Part of a small language model's weights: untied embeddings.
Each number is 128 + 32 x the weight over the matrix's rms, rounded and kept within 0 to 255. Layers, rows and columns count from 0. Numbers have three digits each.

# o: layer 8 attention output (transposed), 320x320, rms 0.0469, rows 52-127, columns 160-199
# v: layer 8 attention value, 320x320, rms 0.0464, rows 53-127, columns 160-199
# q: layer 8 attention query, 320x320, rms 0.0594, rows 64-138, columns 160-199
# k: layer 8 attention key, 320x320, rms 0.0593, rows 64-137, columns 160-199
o52:099200141119159150106066136045126115142134053057091147174178136099105137118095157135096073124100125146140117093126085165
v53:083220090175145128139148111145086118141091120113114123081134131207099123096164128180170131139128135156081127173093192177
o53:088187154108077131120125084083092075058120135130178175126152120142202125149059176220175044088157095112181147150153088129
v54:149159215139126108165161146131146119078138165167156102130191070151212125215144172136132153135151118107083084116169173161
o54:135054135108086154153126111151108186104203144146079092148073144192116107164127127155162149083169134117110140134095154090
v55:152125104089134152139107106103136115097095118118184123138171173094112150129180078150126128149144126130112111163167104091
o55:128141166169103103119194180148188103163135098108171100085098140161124109115116089123142150157166147150103064090127160180
v56:196165181146063117172188078128132125110070142129074151148142154101132147134135135126081158213154183160237136144149112181
o56:084157186108071009083147169071077113128118103109090138142146097150156108112116124151191184103140110122106114172124141076
v57:160070161061075093108192119078154130108133138079134164119141164087120127144085172103123122027120119065117141156138129130
o57:116117159151156086192223128129149160154062109147183111131125115142078102131097077161174125175111151171058142061154166141
v58:176115141043154111116178127095151137143183103125159117112094088086154121072097100106137121121110138134223139082125126123
o58:154130154245124090233136123155146134170155134136132131123090143195096163081164167096155135134184142151119108123172173087
v59:079148179084094151146170100140050120182085135141147081165172156191132146161189132172144108170079166092085145094144122080
o59:070102086140165155161131123178085077126141134118139146167145107110120200098100108133174127116117169080095092125085104142
v60:189162140097144092131087148078120179136125144117184088175101180157099077085130115102212127127178140125120123137112057103
o60:201118099141147174147134150126146143109196165158181185180143133104176181116123120082085132182073187099096169120149156159
v61:035183151140138120157166143105158161141040136121096186105140151119128094180197112140094178086075068126176145118131124109
o61:151148140116115093094169158178084102153102091120101135112208059164184137094084085138132125118136098107119133181097181124
v62:114096141166205122103201129130173154150123173144066149146092183109153118139162116154171151106157169098114165160127123129
o62:100022183079192103108091129137088124169068143157139185051117101067105115072095117155111132141176132094187139098078100218
v63:179108153230119133102220140109133117133163143159101197114141109130098093059132149086144151137078110112133179096114139168
o63:144104111099155112140105105108166179110097074230146169153105145107168126166081141159138172134169163095131124163142118149
q64:150121104073140129161109121103146136128079130100162110141080118157122139108069108106127125120090125106137124129114120123
k64:123145137134114118155185106137133117128148153117156161101142116106111134178115151160109108141138155098097148166137115160
q65:114140140084118104059151079131144173160175145105195096106156091174105160098134157108133136161139172113116135117121079134
k65:175141141115138117161100149149097130117117107130146142145138098103130154141140127111137096107154063156160152136142097111
q66:127154121166132147089134116155113141163160123104152127169156140147143132148125175127119161172161205136114148087112082144
k66:074087223133102147116149140085140159130159104110103136166121146130157127104108137083082166100160082127115087163129132123
q67:161159147086143153171132106116093120136190182112146067127132124101160126119114107122189163117138113172114113169114157098
k67:106123163129145134142188119107132168166134139143142175127141148146077130119113126150123145101118117092136139155106107112
q68:130161150102125158156123112149105121108172184151136116166102139128176124154107084073082173138156095141078129122116131127
k68:092097072121103166157108163119148188118090108191141180102136106160072156122129110131095162106101139125137100149126115171
q69:128133121068116134141145137133131105088107116116168118135189135150139097141114125106109132176106151119124087138112134163
k69:131142139106099105141153132172112185124153097089123142138067116123148166141120055123101197078115069144117154159137096123
q70:127086139190130122129106138127142153141087103140093192157079131086132148126184161123160156127126110134156169105147116128
k70:133110103135165121090094131115123113085135111162130097106164130146109126132098142126177065159144149142141112085124174114
q71:111138116129098149172112131134122131125186176117135136156102130143110115132113135095074156119151155111102116125139156162
k71:093170112118105159121104142105141196181134137184123158098153147154096159136138095108044146149122139071134163154100103168
q72:083103144181127107101127152163173217137143084125078187151066132130069149114138118155123142169149160113155121100112145148
k72:123141150134149127110085125139153094145156170160103084127155144104137111126104143127149110124131140150112073146153164132
q73:107153143089101144122123152121158133158146171131120131144102161115088109141154118165096126193092146176131122150123151159
k73:093122112129128072124100172139160222143121084159159185141134087107133148103133161142107156090117178098158134165124138172
q74:113122135099115121129131103143135144150167153147141099133145138170097130136053147090082140177123108109077102136148109134
k74:143171121114113100129156138137096123116084129126110050131115150161123111122149119084147140117132118162122136135141115099
q75:123121108138158132135146162143120143147121050125083126124078089126089101118162133138164076121111141125145144097110148116
k75:147087169146165151131108107083117091059090098115127134094140131131155115118093179134183108178106134138130105093155098107
q76:154174114083106116089138115082143122100161195104188125121120140121109101101084089153130130145098144130111099144176112131
k76:134102146112132099139104105160120123068153100121086105165090137147096143099136139138139114114123105123127110150166174116
q77:089119117132168119137153098115153099114115058144092164120130139130063188139107146110117083102115152112112154115126124070
k77:139092130129160180113094114130103118073113121169086122111153120134171112097114143105173105158125151180105139070106146139
q78:071110116117103102135165100153144140108110103163060163160148175158092161163134068095134144159129121055179144111108189155
k78:139134117148179129110122147103125158127126085144185132178134141125184133178113179143170151183097174167127155161193093139
q79:102084108129153090138106113174171106108072049121052109133118106113097098142127125075125128095112117119145199163089118106
k79:136118104152119144126130143100121154111106080112131137133161125128151109160116144167126142128095119152140106124103115141
q80:061138130133075149133054196083139213146145110111206140135160139101150107157149147235111169122116133161133107082135105136
k80:110117081123133086106129201149136220153142127209204111141138091096046087100190104135092239089093148110179098130110162180
q81:124189097155092104178104113173084078109131179121103129155099146119178122170115111036137169123152053089095123168136106165
k81:115125112116124105126155127145120164151095135151147153099105120124090142125175078141129101142147170119104125147194122108
q82:161162112097107126133130106187090138129142191160177134140178140095201122144187102175137157192083149144163055110151172218
k82:113136154134119115163117110193150172112126142089147160136107138119116133132150118101104104116159186092083129164200179126
q83:149122088085117149076149103073204072112111192170109139127152145133086197105098110109083060142149123066118130109099193096
k83:132053120120145146103098108121116129119081088174113119140123126094164129134098133156146099119097104177135119077052133142
q84:139117150123179151123142157140139178069121176181119178148154123083084046187199050095061141130131086095123163146122130163
k84:116112123193133191107101133076090145113074144146142192106137119126153077195135131110115166105125143180185129137127112160
q85:105103053137165136153122111180124145111160056154128148150170191117026136125147108127130145145038141116093153113122142118
k85:100151127151145170178130125120131133141087114144149092118165171080154098176138081162039175141106140153143165188140152129
q86:120163172192078083149139148173061157147189071099114088147101128148140148127132186155165230135129112148140127146187098099
k86:131134124095135086135160141188165162152161174121110130153094109125094138125137138098150151165144117109113150166197151129
q87:137172141100093077097115138158086094097152126108137119071087081176136106105106086075143174148043112137135187108143171132
k87:113103123099166146125115069163209111128111156123121156133049092137082182112148102156119084114145110073076121170152169134
q88:139163149082106091096081188090126066172204125097179086118070131156075052087101107158145047112109149193117132120150084122
k88:128163108108127114094126161138094099134174136169115122097111069174144143126087112109124119137166141116139174143143106118
q89:122090155118106160161089143133157129176164142092156111166127113057137211158155173143155051097127140200135141098113077097
k89:155175154115127103075146075140077134171082102150142081112123156023106090142156142097146114121105140206224177109131109158
q90:181112132155145086174077096149083142154095129081071153042103116169099162141119165063210131156168207140110172096123149150
k90:142133122115102133113123111128198149148199184064064129089103104113169120188105141148121070155203088138121143171205157166
q91:166141083040137123121176136107091007130129134079140107071147177086166193102084160047151088103100146148096116143164078124
k91:129136108054119068128161055109104068130120114098075119111140205226097137127065118064099050142156074013067104094146085111
q92:146119123111108115105105172140120163134175116144105086079053097108100037121150085086158128152142139177183167087119109159
k92:153143121119127145112131155156102150156202144123144163072114089133141134160163124129105164174196109081134162184150107158
q93:133139146141124147054088188080111178191207069097133169064142145145103160110139088228151146144157158159119147104105137145
k93:119133125119140074093148204156153189131186127153155116127115098153123152104129148141118176151164123096136136102139157145
q94:184154153231109078150125121202128194111185139109082183118133105189141107128121158119176192166105108142177110143121150098
k94:087069124156133150155115126202215180130173151113089184134084119144118138151172118145123110140118109107099137191178187121
q95:126100112055133160067083141142143137143127116097172133143115127060113106112164120163075120137088166160164112123130128166
k95:134097170137181158144110202135120110136148129207192061105117124146179122099115143143100124073068106120215091096101107089
v64:102056112100135144088168149133164157080122147143124122083150129148155125181124096094109115112098169091080161135081132092
o64:142138147132098180133080115133158114047154140088134140144132170143091158194125123153101154153152146186123105176117132136
v65:142127189179148132098101143100138115167095138133165121150116158110144096145135082133115112118135126184079120118151111180
o65:127084150153111120138142090127141119139154135175092154102117126094112160111093100138075142156128159094117118086145051095
v66:154118078167072133090185110127157109129136172124130125167157184117114100131077120091107164073138197135145107093115142138
o66:128098110160129147144120100103154128138171165164185133140117208129107151169140140112139100140179095044131085157114126090
v67:071121152076133145061180159154177152175125172068159150085106080139107173192115108132126132184159113150089070105114099120
o67:157121154114089140121088130120093153129179174029187128151093155134148126145137092139155195160142160063153165122057140059
v68:098111146128145173148196171146147168137092137110170112127124113159139183134111194171075102151164150132182158140130116175
o68:063148102128120150124193074107095151135137131092089130094163090163116125106203158111169161178147142149136140156189088112
v69:146144135117146124108084134125119083155100093153117100129131145110139103107132199136131139139096119106151094141138113219
o69:138110172099181126133169136126095095082135091155108109194232071100151109119141120125176113081126146150143106130169138152
v70:119117217161141147140124136142190123154141166120191152190075060120119110063161066177095114128151119102142121114131111100
o70:124133129173117145186147171108125114140170156154187091202114127158163092114184141045126080173128130121080204159118188129
v71:170139116096079118132122112095177110158095158205131123112076080092142107180145103143093114066085169047172084137122112110
o71:137107113104093111120098144113202130081074162118177058136114162092084145120124108046111084142125144223095094137163085162
v72:116159112170142151124151106141084142126181087137072175091162150143133131102081096108125132077083132132145135160167144138
o72:110147125082124172115106101153145128048080123195129154102115150151170165107114167094115120121123187069108107127105142129
v73:147105122116171144095149137143117095089067120117126111135147127156118095133140122171201120157089087153149115115150076185
o73:096131157126179120151091179084145072058116000140208119172114094177141108162133147153072133134108135138171118140142140207
v74:045100128127113159122156128139111146161143097076154132133091093086114126155119027108171123164113104164096141119151071112
o74:106136126165115151071131070138103151128163132069068112084096174174139157144166117179131134135139142112134172149098144103
v75:121140095109157120126106117145158132131085075111162126076120144197088091183153163101221134169071103130111085180126058177
o75:168092189078136146097125100135096114092089118109098097095220078131180142140122164148114155108109119147196079139166114144
v76:179125152138208157118095174155154145129129109106146092161149092143061125148131149133098157131147149131147138105147132181
o76:186096147068155131128149103121126149096145133179152117179156140169141123132175118113141122150152122052200150150150118091
v77:116089056123127166195156168130117105123124142112230095147076098140121178063163142176123123160178101101134179084092137185
o77:150116189107167144068140121141135159114151158138164163111048141125106145152144044162153109113125146127193136147166150099
v78:113104197077113130125139125101084081101100129102226152140099255159160143136101116110148144188078104136095103097184135195
o78:066153078097128149110189177154125133065149127088111137089118098130117177103102118097130150144116152127123090113132127125
v79:205141156168164136146079104100215137156130145107121062120088000055134092072148116154142076127153154160138139123167147115
o79:204133135177159123124140128132106120160093180162157060166088147145132112177139103099135138164097127173179137115133104116
v80:183151199146159131149150114103118158122146106114148107132099057133081208113117148197099095150147187114117143147126119116
o80:143132097145109148140130132114176219146103094132166123110171135102082136167153099094113118151082089117147131134181124154
v81:157127129145115136139225105134178109176085107131165184085099160139147154187159148140149145109099185129156130099087145090
o81:135070126118028109148101145058166162101186193154175141107116177150085132112155111139103148189132146133136148104060175161
v82:143120095187141082113102099108118147136104094141076159079126148115141072106152101075116121111090133109170123129107171102
o82:163162152134132105143082205116145098110086124120103112100121117091125120097129130177130154123164126228129096099138114166
v83:070110140170132150172106083162159095093184106139050098071181061163153120072173198155145142129067105157074106132147130151
o83:072135148102103148128153115120096121115032120221203167064180089146161121080131147090079047122062116117128140191143113199
v84:129113121150151140105116149121123128120095151142103164144131054125178130123114078109141112113154111083153112170088149081
o84:147134119161169153147089071106134154135149106107132099211135156159193117102142110155171096177144127115096139065133112164
v85:115122129115157120129169113094137102173109158099141137134190154140084115151133204126085115144138147112090176084087132130
o85:170091147081074110132154180149102164107128199150117125156108134137170073110140166096076117171143154141116132163113139154
v86:090099150091126121179245107124133151126124126088156156113036167143129122119150079153134092139087136070152091118157105129
o86:092200121156133160097142124112115106131118158136204125072109091201139095141158172082102081094147152129054135144070161186
v87:114115078123110143144097076096152130144080136113101116131108163093104146192087100155163114076098193135160086124104129055
o87:126147147126018092099096121101151135094164150103103143089147130113082157100124123158150126104150109124168167130115160195
v88:151138194159209115083167196155043123143156090120157115116094113158162127132132155179132137162121160097119093094172099129
o88:127114180102165153128112126099148185046098059090143108181154083084157162135090073107145118165150077089184155150193167163
v89:138174109158123142118107079132157125135155133128148090079091068118140084086110146165134133123102156168161160095137147131
o89:134151134099120169070164158115153113116119098088092059074124142126170066179148100119122118147122123101139160180162147192
v90:116098119116141129158068127149139146084084144057179117110184085104091182171194147101129106135175129138169146130114060108
o90:142160129093135081139144106168082132132111117127061146184119131239138082129151143188153115077143110124095169125094156063
v91:158112167160129094151080104126172141164144080162159167128202098178187138121181153129151151097072160097068162138125145105
o91:085129141123125103154121035124143138146062127128043168113214136101107164174134109139108108158133094167172086093141098184
v92:106080220110087150156114137110098124096118121109187164193125124114145165132104162167096135133148150097095173114109157150
o92:103117057085125147072178146109131148143135106073091164129155159165088149127173083099161049149168111093157110191148139120
v93:100124095088090120166083115075166105146143178181169070123106156149105126113166129169148126095078121089139105129112173158
o93:145120109112078144174146154125129126137075123180138166095176068033104114136129121111120128000096168175100133092125085128
v94:126135123161119121103195182107056125095119148081165119098133092170117149162120081193133135114118120155172134140164107123
o94:127116117116065201129101099070120201114123087122121119105117170154194129210110065113122143210145097123151162127123186117
v95:133109126146117123131168143178169171080111133114082124028171078197082197096112106116139102144140094193190143141165093126
o95:137129122127122081203081097132107145191127115190187111082037150204105085154137118161078176167193174134144139134099135041
q96:169151163120164087162104116120095100098138153136117115146118167082123116145072112110138158137134098102148157123153132149
k96:122110098173141180148160098071144091134080142210170114051105094172116159082130235130126044102176150148150157090146098175
q97:102128066104072119179067143148089152070135096121140096102215067105141129125104027056059163111076065096084073109097118099
k97:092163188136131080151146181201085160155140111120179189138158161094156109201117110098157214176108165099177148170183151051
q98:132101052132083068177093129147086149049118129179165094119188140102153096142041080088046178086132051083085100123136091099
k98:086153178173139118164137174191103172184101167105070152166151117125141196146149084129105216166120097082128102152168132125
q99:115111075135069159139125150106104176087162101120139080109174112107110136123106156067110164144157185171098098107123107117
k99:138124160133110103153099169182111158075138118130119123142119145113101108115082113147120163165146110093106150156146115088
q100:156130184138159100114127100091166125156082103137075155147072148159147169120157124180177110149114119095151160091128157156
k100:107122111152143145093113129117136050122113130156114143104158067156144146104155097110115088102101145118119131079142109164
q101:146126107118085063169065122111121125097130137168118070119146145066133107155078099118062162129137078067119101169113100120
k101:107150173148148081088172124146125192138108107108115172171110174122136096162150079119115196097096140076151106151158168116
q102:145110178102153071098171100079158111159060107129102171146068161110115104122138096181110074143119136142173162109134128136
k102:118115122118118178136115102135111086114125149171110069121175093104171156089102128091138113114118087173125104100119124159
q103:131109130094101073148123123168040160098125128191154105091172153084155121129084106102080185140165102090148076125120157098
k103:088165126119180114128157135114130212141153127094146169143141142110157125168143121194124151067094178104109130176130113136
q104:093189163111158099180140113143131093150117143122130140126082139099059088152115066124139133159127097141180185155121122213
k104:154094156188091127142105124080109134130137135149093081129168124169174131175161146119125144104106142130155176100131162149
q105:120092084114111117160062153163105149084131116155162126089166106093163163156108116113080178083118121076121083193116078103
k105:107195179144163115106127202164151192165148134065128134156137116142147122148144135142112179173113133157145146171202129106
q106:097151174134152159091137101096168129178138103084106141153107092197128141109187131180185046189095127166178151136122094134
k106:148092135108109186153126108135146088157141192122118092079126137110098087133102126139140062103104107147142107078080194118
q107:209131143123133145121096158108103149111100171196130118118172157185233127128128126147199092132130056124063075133170087116
k107:110095142153190093150128176025123141150102043114107148110158182149140166172126118115151109153111094121147126166118155081
q108:108173103106137125165092157146052088137163161161102055125163120169179081166114103067095204128115135111096159154113148164
k108:132170139155144076156160112058139198132117110117144143141090143154137144150149130140157180147112132111144131140207125126
q109:103152111097104164116136091097063134094135087100137128160142132143093154115105150040086201140117146082088118173104139157
k109:112165093075081115129089110125129129170111135158134113183126062182114082102139111149125070081174127116107093121160083145
q110:123085099174071181143088127135084171067159127151163072131159116127139146088081138089090192115123102120110072175131149091
k110:130124146102151119146141126121114101102145080156140140134106150141088151134150140184119130133126128095114133152149118125
q111:134146119143159096112145164083155138158084123105104167143131148129068124160181141111130107110131159125155132161131119132
k111:153082092124116178139117053097174059144168123142154102085097095135133091084123148120151126126133150116083125054129079071
q112:124144179158110167166110162196135151079104161174142169130130170090147153121126101117164172057156105150137112120122142134
k112:087161148113117134117074173078148152126120101150125123124179143098117165208134129158138151077152094113138175180180109145
q113:146148126131032159139080139149083164068163115153152093120204131085139118182110130105109214155135115109131076110177147133
k113:137153122126152113162129176164109151127140109102171116160145128145143149115170120153123141121123136116091121149136071149
q114:178088095134168136130135108090181083108090115097085125214154141114192159098152059098043055113037101113183088102096106078
k114:052135112075139153109162102165153043117112124089186105112151075045179113027141097153157112115140130147101106084135181161
q115:044096164126142125144101110150181145105071099169055175184143105100090184138145107156187115078064089101121085078104147095
k115:126137111160167131054158110128142160128137069113147106146138206162102102196133161093158128149149166134132178115113123119
q116:127150113169136116136067110108129142199108142160147120128114094150049112086115166186142122116148065108127059147107109195
k116:180106129151038080137119114152068123167111132087132153073032166189107142071105158208057109121151082125098141107090120063
q117:116101172141118144108147098150184138086123108136055178164102087084093110074083085161043158169087105120143127106097126199
k117:173183113174113135089132133100123150124096168116172045140128114066098132095134113186120169109101083147139157125126172186
q118:117142127121186109147134146162111124144157097187118137109135101146112102108134137093139080152149089123114109130100132180
k118:154193179120115022108113219123098218107174120069121088146158245083133121166109085164111205114116134161150134202176136059
q119:162105131171080133160085120143109148116152099100193096186160120156201150106193111176143231069102125170129078102123102058
k119:136132100106133140117128124114112128114114135128128107104129094111156166108137130103121186143138129096158069115152113142
q120:099148101078082065187137115147103131060119185079114110098089084196097127107084146103118055113143146169136194142139109152
k120:113099143092146166151099109098199046122076149060055170096113118165116118158109134110149034164157051138145116106088165167
q121:170153153140206199071150143068197143132162132172204152200119099115151135123199141150184148139132108116146064071102125102
k121:153121126087108137121123190145122223110180099138210097136148103065126105120140115127092179109154121091113118142167134094
q122:139112160151149148031135193085154145111227101131100124129162161067098081088166181145167134210125107107120078170094082135
k122:148056109133093110169116157133111231164148072169231141116133119085069112084162105140148194100156185093168098026094221119
q123:126165161025128130136102100108085088162163155093090053098101168119136112192115102076142075246185163115123184071131177112
k123:069184129128141086036155054071146106140089129104063087163146130142164123189161165109142068129121137183110135107160168164
q124:101130140144110128132162161136096105114086100095197154114148091104138094175138111203109219089071171151174160147146135148
k124:166124141172092161152147129154122155152108195133127144160113075153109154013147172180067221135138161107114144144082118142
q125:147122149209159150140164136153091155096138114174170136205184137144190127145197136161132159154025047122154102142109120100
k125:170119088158169186147156086143169207118124098154158128155181155125102131070159152110103208129096177077105072166058169129
q126:142115082113121111114050170119120099213075175083071064117063143136170155106103118116185125090164154162125178115185126072
k126:144204125084088090068096116134126099128166175163166162047158112125130140149129184077135148131172127086142152100220128162
q127:156146070132109078148130162104112097138118131177111090142080136095160162121146096168159147108122066077113082088127086228
k127:199199104165111050089079123173132150156133123110201119134189176143124140048120143119119156161142112121110079165171140140
v96:101118205153116160122078103140144141131081091133124159138116146147178225086123118186178143131093129193089156137105156124
o96:147082200079103128106133168065134085150097065137133096122143161131197162075099083106121114109145106063127085181076162100
v97:011145097141139085103095133107193183175139163131183146142101093097144170158117162114076153106148096123138206144156147160
o97:116169144136137210180149130155101160162122090109099161145145187146103138163210136103216116087114093130169140146141127174
v98:127075103148151142125150109144126166063096126137129134150081035101167157027112177085110097139132208185115069212071157167
o98:214125186172080169074083104126039119099094155103107068171191128167089138160141140165176123103151075102071058133172118080
v99:124064149192143167117161095150078172104102173030166106185080128179084150073045067124200114124196139162092106114106149113
o99:108088029113090160069147128101169135107141134163141155113211130103123122064105123116142092143102195118074166082166093151
v100:141132158200102160233027088134134143171114118101088176098103130172145187128133130190056133087129108096150103098176137096
o100:165107141150125054070142094107177089105035147116132087114074188106099115070052126195136187101130067139114115114047139143
v101:152202094140160134133080142123068083130187164189116128151127097101084111068170135140177139061159080066149077138150142129
o101:095091176119110141096133165139150102091109142095157151099108092112143061059081150129052092122097134164089086094137142146
v102:071111167164134126100177134135090144120109107086064052114117120201173174079169091084191128110148112142074092085142200079
o102:127088079088079147110120167139194155082091213105148121108125087128121162129135159136102106114142128133092157119144114141
v103:164168134081053166133183129087091119074182148052139147104091116218104178136102066147096130094126106158106140161075137201
o103:178092074124154100072070081137164130126040140135101125109131080191092103129169122125158150153186111098152084091195182060
v104:079086173073060139068141186170127151099129134128176129168121111103183100121133086133099098197086148109149142153073112154
o104:121159085172137052093152109116096150167137131120065160131158174103097145119111085129160130113186132167160170145088221088
v105:160198043122166198078168074127110103130122125143134157166140058103129070135133109110063131107143170129109091109126128146
o105:147108181139107106140108071163101143087168130198103135159097121159134110125114144157117098117085105169113087191186164171
v106:151073146194089146096157143090094174040058096143141163209172077154152113081105095121161105085126069122130099133106107097
o106:091117151100108103093105145143107112170130104122132159085208105111071106100136146133134117105212170125037161103143123160
v107:047175072184124143167150161184168102136145143149142116156202135150139105186083120092124120146089097102103191127133187102
o107:149147102117122169155143147147168129131130139118075212145134184123112113137165100159150096121124132063229132110080044195
v108:062164054136093144135216155126094121160148076197138146143237089132105183102069099153091149150146070168106186163130097177
o108:163048145155078075111127145134077147129141043129103180083166096150129124048096101149148130109139168041162159176200156138
v109:125168095116112137158159168113114168164142162121166075161176119166136034128158083148200105140152100141082137124138111123
o109:134064119135141100135155101122135193113223137197149176105122088155131110144120142115087110156147160081094119140136158158
v110:085134080098102161129179115193121139183156180080089103146019102087084122134118115070145102144200175137111109156124135080
o110:124137192183132112083120048137165160109134097157150087122136091149125169143128142126161157202170115121037086137235159130
v111:143173065218142147182062117071101127118077138084086081119134162155096046091135133186136149113111160152165076111072161112
o111:129125143021092161127046200136111094177170144154201109126141045092157042114214131116144092156116147112129141064085077159
v112:097132113142144138095121132136184219151071161121151173090156159105117146087102190129152128146215153139153104163120100188
o112:156174158176135120087112114141028125144238089120126084088137113224032163065143105082131182120139125091115176081110124105
v113:110149000130101088113093111186085081188149102196084030110149054168039065075102185164087156183112184186152098124097180146
o113:130197182151099153101123124109168134171138083134155214141116151079115117145096107157064153118055186154115130128151068163
v114:188188087162132132089126090066127110151135162099093103115120139114121177145141141077117150135100222135098144118153115142
o114:142148115083165089137096185150152111153147115139138143108126226144128138128125165127144131121098099190219090158119088070
v115:160101136145180119205178186140133139190172108145119191081130164136146172150127173146151149107150178104067132135136131098
o115:128120107108108094123089142121133106137163120100144091199113103131053129107135118169117175158091111122084197075096119141
v116:123100137103148104113105181148171139101100119132103143157149142088151188104094144173090095210161138044113118172103130181
o116:142136137227153102092092095118089147132058124083063142165124184102071141106128129125195162105166087157145122122161178101
v117:124132060067123056156186103109140101069126150126185146110122127144105041161140173109156113104095174106111124155149110136
o117:121125133147195089064028162136061157175163103135138153089145093143082117112171114128111139192113184104077149112220127072
v118:145223091136165114101116113114149160088161189185136216128122050116077143129153106142045101129117196170115118117103103179
o118:104143160186120233178103077170094167078178113128132131156132125165087099128137140076084105109094132051138149235148137143
v119:100194128161133185137154164140158151166140171057139134083057123155133120078090121116171144126157145150106098135086175115
o119:123095075162100146154100106111187136153104107136178121177131100078124181106151146143159094154115154094117109101160103095
v120:164083218068208135139132167104161110099115071219141139110117115154105170111185105130090099120138115104111108097159041094
o120:139178128143112106117147102094154129151097082053078103144120076164167094192113096088101139111104039153155112200119160159
v121:072127098160102112118174141106127129101189158115144065145167157107121125166123159109171103108133075132163146089139141102
o121:144051083091140146153183128099224147051142095130206142098154109079131139145145118147165109141187145046145184137172127104
v122:075116177138163119102125160193130136114106138085134120132129157118101133090145126163154111135144057177132155119120119086
o122:121204119162122123126191126132149099108147154088149124110121117109132173187124087117052120119123135086180151149122088166
v123:149125153107106120121119082154194155162120064099166087147101111108192169109159170106092166137107177140157144188090099140
o123:178194165092156103140165080034147117141110133135142109105119117103104147125118129145204132092137086189144041037104119104
v124:112124130179119127171141136133107144096159143168132105140219101096140189105119076101132134130169109162128147136148151150
o124:122122151118059120089174106110175127053127104075128184120179133046119106094089119086125142109138125058103177149123131153
v125:110123166097161144093110091061134195134107103154115214087160061104106085188128128144070131033037076098164106121141092110
o125:189178113167172157128140093128088157113167077145078120167125113127086143153166144094124127119092132126174123087116100191
v126:119044228136143090106147133088108130122102099141084179211057140175145152167124164118136083097141081071104086142148096125
o126:129165028109139095152122101118141087122175169061165128151211202108107127181140167132139078113098071143113125110096131214
v127:063123079153138079093178184076190143146158130176140164180117165139138042179118159109130165085103092091082170117211093090
o127:123147093160108084168099111121085150111167172141137119086105094149209075071139108117121097148095121191152197184108133177
q128:093166083129100078139157139153150117156119127117167117128118186126147161155120185117068119139143138089122152140127161131
k128:086141151112084125095138107111115113206177147118141128100070148081121113129130102110114113124121093186172108139088156098
q129:125176159105113183169159142098135133088153116130134140115162088177083133190129145126098141110129142161105119137158138194
k129:108120145161118113156104088120163158112169098110150131098151123131140088109120082095128122082091142147121112107114180140
q130:158144144131145135152139131116078082158091091095171116123090140132085141161098123116109160128155138144104117118123108143
k130:130093125108150088115091120135123150149125159140088160096137122162162126100135101125188110136138148139140116122136197175
q131:082161131097141156187143108150092123094143137162136133129131116167108162135095169146139153148178110136115105149138153172
k131:121121131126123129151138166116104130127115111118161136161136079127137151158211159144130165125137117124113122168090107182
q132:194174118105141126153134160154151106158121106109138104171057152099118112148100139112129095121178135135100100125140125112
k132:082123110104149035083116134135109108160101095143094141148141142187142111128119099156168126164136119133136114124167156136
q133:072155168122098152129116124140120126101156141135160150129113111169131136128080120133134188167131128136128116154146170172
k133:092144150141106164112138125148119121078182131099185147117169109109149099162143130151140115133067137142127163162132101086
q134:105159149116113139141138081157116150050166137152115110156171130161108131162095159109074131141166084120101090147138143091
k134:152147148167066146140109170133113143097176136130155108094165118135139105124142121121152118123117125136127145168121079092
q135:088071110105155137115143121085082116151135137151090121113139132090100141152135103181060087176067180114189137127066120097
k135:180089147122162088146115095108145095156136156124145120184098157127093140125125145128189131161127136095132131142104147175
q136:116143124101121143118149150146138123152088176109113140128093139121144153159171115141149139146132174122136130142103110121
k136:178105155109160135145083062128139102112117106130144116100134144114151126155121103166128103154128126153170179132163135129
q137:140125112101164101116105126183112127098147150118196117154111156123142169113163121111138171160137122163132114179162156107
k137:093138132117107202143126124139151187142124112124094158084160128073169125137143125130105156162071131150125149141176098086
q138:142145087118124090127165100081151085149119097119125095123164121118106126138079114121108061100119134121145184097105141115